Part of a small language model's weights.
Training: a variant of Adam for these matrices, 145M tokens.
Each number is 500 + 40 x the weight over its row's rms, rounded and kept within 0 to 999. Layers, rows and columns count from 0. Numbers have three digits each. The size before them is the row's rms in percent of the matrix's.

# up: layer 4 MLP up, 704x256, rms 0.0551, rows 439-469, columns 64-127
# down: layer 4 MLP down (transposed), 704x256, rms 0.051, rows 439-469, columns 64-127
# gate: layer 4 MLP gate, 704x256, rms 0.0578, rows 440-470, columns 64-127
up439 098:506469537496510506542501585488525489396518506479538553499512517487548477526441481471525469531460524529542516523528558479529519573504445487528548470491474528600468483457419497516471513401453466
down439 097:495479477502512460481425454474521456506557511455570529501449490486457536410464497497513486547497484456412522544513490505501561532547507489496512521438424495427503523527460442491524534510461523
gate440 102:439546539542517513507474441483490516577544540553455546543555546515462589490564534474487596467454468514448537530485428519504520436545414434443531484513455554535542500445482450413502486489476513
up440 104:519458535477459445459491486484537486506514550472487515586412467481525442447516528520527528509516532521502488570510507507432483476430469551466490553499512436427501500577506492548463475447470505
down440 103:469495520433552523481519499484483575511501461431511466484503449484430534502522522487459469458535538499505513495546477507522415574539437474567462486531444531548539499426494577455494506439537601
gate441 105:458485452471567410550506532463518553511504501469656568483444493461448525550496405517511498422505542528572485526550434494519495460550497500558492499454486456546481504474506490473489538486516491
up441 111:478510511435492569475553461541525518519530463469436557468497428478489482516488512545569498497469467476520482502486517444560535475490479493517470551458457538464491516500551473513468499435437576
down441 107:521539440497485516544536526422453498504538560571440457450409511520570498506439548483472527568512564560544482462485508442534510502573488481475538411586539493529477455472516518419496497488554479
gate442 093:535460520451472543551476475540485507500556467545543563485455553468511507548476441551422426497545556518446505458586468532517494477475519506525464467511529518540480504544513527449507497423446522
up442 097:514518453513525559522544490460481498488462518534534494554479572479469588558590580421441528515514485484510497555489503550481482476499532545530559504522479526481504535448512421486450518522431434
down442 098:558552412529541521508544470526422507582465509545506503541539529484499559494447560501564440564431525523515502503476477398466499519441435481473463474535490488518427456432523493510466584496611492
gate443 099:548495562490501484522529454471443493515467486486542432520507534480499513531528550495565527448512449463521483521442489465575479509513471473508436495568423488482503543512487462489426552430559461
up443 102:457460468466446497532446527549508378506497587520504450499543453496494562556460520490463548506488493531488504496480551492460550493455515500490490460507533481507457514510556508433541536500448536
down443 106:499522524497557485525528409477522452492477502536533406551517486523552540480484445527511543449419488526470514412584512449535443499488516454537503543479555443442487456456495519513473469484580453
gate444 098:474484577463502544484448506568547538555490479485527496595514539517529543552525560483517522493453477508496548525457573517551530536493531424512495492491583529515584577480498511457423602477485490
up444 100:500516510538516539463594475459549538485470525491513519398522498505519557502505597509495564415502476473512551506497486494435446490535564538481519489551502452394460427413473564528528526491495534
down444 099:521412505477458451520514534551504567524525463438484483533456458494586543537559574462501476487537552487521555473468479504471517458595490501532469556517448501502503522603479511521479541547490530
gate445 100:485452542411392471541544566541500474422512523501451473453506407439482547496515512492507429502486512513505463491435528514494530501473470491490457500551480571574476555470467504515561542521468527
up445 101:513567562451507551539495471480471532534491516495536566505505508531537489503484441562472496433490484401555486556443518462491475591493543491537542540513483543471456520571498492504476489543445518
down445 100:444526436482501444540497435470494473518438411501529500554538520462563525449489495483490463465399513596531488524545516398453530521540477426584507580520560537523522509456464454530509482534456443
gate446 098:567511539467488505489477450491472506584467521531530524552514567496510496521611548506512503491533528496535514469571513494514452508508442457489475491474459559523467457491453515522512449479495499
up446 091:537525486449504464495494623509537536508562429511432537498513540469559502436431549490417442492527480529480508449511494494580544443487532511521502506508486445503581522489534495451447544530492517
down446 089:530484485443498482485495482528514489508518472498460512524466567381541488474523502455483433522621386560528510509507512511534594471491450483447490561431511499456502542478507465531446541571533509
gate447 096:529499516458416517565488470503465477505494547552497607538556522471529517473572543540472532510532571420468461577461485465501466545471519520523449460472477450482531518528432549420484492440446480
up447 096:518477483492582481464523531553439507497523457464505480533446504543553431481454524523520412420513478514500538416553524540570564506468483493485499485577509582509510536481533444589448529547499462
down447 098:494547512425541549488553475555515476520539539511523509549483471409540460456499493568411506512597547572465435541464497482536460461467481528488473487468565514501485509475510501469406505468453488
gate448 105:549532439520524495472519534484571495520521476488490508504533542519531559493506563493501562500514471466520552460546501493590444552505522451496440465555519550498560572547537538459520561499463489
up448 103:548523507514482515475529567490543460501495450539540439485475498537481523447530543506434597447473518566521512523489457537494447464504500513456506520491480456538422470551434517496544470514462424
down448 103:512471419497532457525456457405540483496496429494575504505585509574472556531507494492467515552448575544495480447585511541482540511525490525506573395498437471477487553534506457543506455516513510
gate449 100:490515466502496516550411508565485584483553505445526542479540465499535495417468387503431540489536496456519498464594528547535503461520500492485493497482454489484487490470613528541542511467468537
up449 100:477503455464485459501528468473454435485526523512520523540509570476423432552420529409558489496463565575502492490499522529500529518453470544515483484516526466506505544470486495528477484458517540
down449 099:529489440539503485476460556539452494499503472478562534527459475494529532525491446508481533421472527508553503497546491534423546476479527528442489444502532502494495512438533474445497515488460445
gate450 098:477512549489495471463571462527479471519498498465548494562501522512506521515471501531441534527539481467527563540423539464500466493511480507544453466488464466461347527470522444485516511503518523
up450 100:582447555515513496527445535453468485440452536497490485497488474477539531451490478481491548498491386491555519536525545558494497479547487476508481555468539546412533558482460439461496534518510561
down450 096:492508414483501503467511469588563535508470485446469497549524584591489512503552523542504496514562481486452482495525500440466499497524520545504542481574515526441463535448476501593509481574522476
gate451 098:487589556508505437564439499515455523417558569435517444558474505492508508547505518469495515561529531472506536604497511441487472486495507460478492458530497525482539473428499483411533544500519575
up451 102:443536496462469532532519461534529551536584494516532537471527531429493538535511485445481510452436566523511481543507544543551562594572469533503471461546444451520479468480562504524532497515504558
down451 100:460437536434395442534464571520570551511533536471468500450529441507528490582482510431467551523527503459521497451514491549578522531486504459551494480428514394525566520523504466493484478436494575
gate452 104:425519513455509521466474471485474529531498484499568490455539503491457546494519511561514482542474520441590470585497533497514575501455530497457475472430505421463525412516549539477468553488518471
up452 106:466542573471501493478448499587421485494534484496560476473605488491519462492533461514493524563496463489485511458502478484562551530511449507557524531506490513534490497511425509453574487482449505
down452 107:477503532482461484551554529504556497518514449468511520465501520469504521529506534467547507420514453524505551427508486501425430499482506528503461486439446442502570507558462518617428453464471445
gate453 093:377490487427492494514473509575557473532496526476404490489510506497524534524432505501459458478512511491477514410525499508578539557483485520515449507578478516496538463548452489534484453483565514
up453 094:474499441522436508488495515541485556526547498511412535515498470460435461583488432511483458460515529554529525510522514581472464474495581551451482511493480504534508444427553558498483483539478508
down453 091:513496527565502441511497502513471475471508514545516451515493475475480505563466540544504551536497442508508544620537493548509513486577476486512530507490524527471520473528552486495525484494461534
gate454 100:472536523495580476526555523573395551453517498500463543438549529459545469471513472511499475527434549489512466458521469485507533523409508553495519467489516493492490580435513450505449539498496511
up454 103:549450558595528504539568540466530484451546521492468557461535505484529457470503496510496494461480482401543473457450482563533527475422513444540504506497459533502486468533532536487511451481508514
down454 101:428524556463464548524361445442555538505538533497487501423498488547437468469478472410500523485519485502507542449513428476497551546483487512514461454494442527543537499468479503580433485496486509
gate455 098:605464508502428586481554540520516494509510513568463539526476565508531533495473458546496519451505502545480561511505505507535494437490553562559471497535506565477446523445512543467485558511485518
up455 100:548454517533491476471469485551504527524465500467493521479531572468469514509475560530519459478474522529528474570531493552496457520494510516595488482497520523473462506554539436467514573468476563
down455 102:519602513489453534538512511457443517489538475529518518632532550489528500472506521513510456543518563497470525491505453422493475494471522569474537513564476509462446466504488577438496505496426491
gate456 106:494515500506536515469464505542439525454607547530527542605525545470456560496500483533553513486488537499522503483500576473555463525459545536470467525500534515494451611461504453454474540481483458
up456 099:518529468467483457502514528550526595546393543460518446442444498558558493474497580474547500486493400475507531464497469483406504503449442431464506556505479422454555442426571480544494522546523532
down456 096:528408487409489453525464507531476509579480463560452533489525551505518474501460463480546526540528466469484443556464492515570510489460500544442530496541482535495465507538482551491496494508437459
gate457 097:489492479455539542531519544529473515451458509492515401468469512528482503475455517436493469517451458578393502461546516528531488547505527490496466518540508561496504476490500485493415382503485530
up457 099:509529445498559490516518600590486497489417568580456580489536575540439502570468474507429571452501458579493526481507529583513518449529474492519502480513521530466519459433547505480490494469515530
down457 100:476532561513523465458517510381585484529477542499542511525514516527500451537559554473475407481475484519527589450511466514471492485526490510520499498503601517507500478522521431515463508498479512
gate458 091:519481542522563457454464497491492485549590489505531512549529539515522486474566545455454574492544513453554490450497504542528554524521389417506472509457468481506520545492455533508465501607524547
up458 092:492541478443564524499478501519490470453395541463543462480499452534488521526455554529469410445518553461472460481468566489495493462467407562484529447567434423508498446511472484443530476525524529
down458 092:532428489423531472479502406485470482494505496444534490536490505471491509564494553527402488440516529503465474504549503547512466450435469456451549542511493469572436502435476537516534474611559537
gate459 102:469439445555540498489503526518484493553505484454506526507513467545522485563505518486398582495540571545503541496508487524498522528477536490526536459505438520513540492468520526518500558474528439
up459 100:532484442531526464485484556554461504531513476497550457498455522466559478562534567474438445507499453513473519519558520529433411477496482475514570480505525580540486510499489531504444465563550469
down459 102:472505498487551476452491539493543501465443521477461517507493518512483461519514518504523472463465476456441459554541541479491543485471494463463472482527517463452502485538475536552532427524510479
gate460 102:509430518445481553563486468505496485512553473495461477491501572511463555491495539541442517499479504471506469558517526517492609500495419488567458471485439513451511473443473493489535535474485553
up460 104:529435543422539539489447498499514574482441436482556547535513499544501534532482581521430479429504551476481506578560491538510582530481512437550562474462542448399477529536542516526482511506437492
down460 101:566540525515490557564515498521559460474523405489547444536495452559503500476552502534537502516567491492469438522514459431501442514499529450496488449505457510557472511555528568596493486514565536
gate461 092:581499573519580518514507437492523481574511489486465495558496520549471486489511558522499489533453486462454510505486556417462575540503577503556526548501562469440508489468505590488510463533499561
up461 093:494452473428501474505544486512577503462455448486487396449536504482444544463454510404506515549550521518465551525549465577479417528545486507469546473562531461507509452548455485505495488517453437
down461 093:472517540517512483458480535464536525465485549517546523453519477469463499542500531502461490492465480496482491421519552475518561495476464431532495480520436412517503527488550456502583543414408550
gate462 102:444458585546498399480479498510459493483497472564485541526544516465522526506483506419436590553543520545556507525493480465520536542484514442468483522470472513420507515471470525499487518531484483
up462 102:442490509569526487478561522538603528505496516435588434493583491498511493511553574516532562491470492488507514556504460449442472556525525535566454523443469513521501561528519574464490524452525528
down462 102:541510449510505522509522492492505530567500507538550516482557511545495493525484451504547531502500511572554483425491480540499443481539463555485527451590493523561507456496456447522569485519460502
gate463 110:467408519578527550467498489476475494549578527399470550500530501512506528504549467507447475466508482499533515522485455578586576560566493518513546515490488529457512437505477549412473511450567579
up463 106:475501447522496522477509487459487480497602538472471466536488544484522515512508494463507529500485518533430422481413483467533535509525507470501505505561498471459478587456483494462476511486499512
down463 106:517491538539411539455509565488542476559475535494504471476510545509570492484481401443529558541507529516429570515456592545548496490444480423510578484446544434479574535557526454496545412481463471
gate464 093:525440508455482520508545521534431488519504454446502539514542489563533504509505487467433484465467528484534466499540491491537526516474463437520488487490472467447538524514429546465448492471474496
up464 085:533464545466503428469539517460516510467482498512472501499523488539469529488475463410450504460504520488520506491497479522533471487466535462484425495493508470436511477505474459466447448507492530
down464 090:501565500488493452514461526489545518510417517494512409531509579545449464418497514490529523508522549486473501481502488552581546473530543459501435454519510539488459423399546462502523481507493510
gate465 104:495523494523474567500583515538493498489483467573490469483520514437534520526494527479478509458522470441454601533482526501545471513525475503504548561433423525540396544406522524514465522440542481
up465 099:471501407528526459504593510508584398511535494485522523482502531466521499455467521554587467509501490462458487527484455497545398597533511497454504460513445531480507503499469506482483555483488528
down465 101:513587494478545517468497506503458501453538579526529454457475507458565521586519442417493490481430511499572516447546509526479532472548467533427449509561538406460528468463493367542490460503506472
gate466 095:613400540487514509479475425480541483498483475481500486514477538542570460493471564470468471496502469520498578515510546454492521508498486435388541506520490472526472579430491588523548597508542491
up466 098:474531505498522516452556512557454491580553528545436511530514443492532527491522487469512520536494515478559427531497523516536430481495533500513534475466388607500507506537445441444408427495443508
down466 097:481499509510464488473494467521485498534533457447517449504493504522458458433460575432429498499468471553527576467546497489549418543548505533494459459572456460506574518550481551514499506547561476
gate467 102:524554526464467448507483494461524468526500481474509489522497459438527463517501480488509554495533437520550486527503476557547509448511449483586463522491493492533539531508464516518517529475455464
up467 103:491419517516459538476551558516477463593468518463429458477459462518440470558522477529528503465519496532424555477512479491445503496498580537512438459513507615596466508522515503577540524486483510
down467 104:481493489498498512425498524516407446547507514453469502544492423407533507523547554447443540530518503500491439489492444537511478476523511524452619570551484442513531556447535477468560580489547488
gate468 097:534542489509502468498509423558431503464575603461477535504568485437510467473476559594518502518611481424563518546492516451541493467472561494501398479472523554511526441539477509504489550509565492
up468 095:594496578550479491490517521474521450489505436495598444548451476524541486485495475458533514474455509558463473495585579503471442555536418464483563511475482465471576473497556484508503465444532558
down468 095:493603534468495474465534492549486553465510523476487475564502498526506387472513532521470532448478499489480518540434493530473573468475479497515498525469495458415518474532546494444525460377520473
gate469 097:520487503453578447546506499555615534436554482451527554490432500481526460459517556391436532516496464451464494447540563557453408480526505498477491447506484523499488476422482498523467515509514556
up469 101:510473471441524470497576486483537501496513557523460562504487512507497481472438483412497484505512513525532473483504460508455457523508467553548492453519487540519544507529523483484538629489521465
down469 100:549506617537531472490428451500524509515538435481533401510527482553553508448494529518465485485465482472485548586527501457519504456544449474544548512507524531462535423527445524515450433572531472
gate470 103:525432507524481529487493543536502481486469423519484592509462431552508458582477452498443551445599524571463460526509556499501424492469437501529489545504488519459458485509500568538423424484537473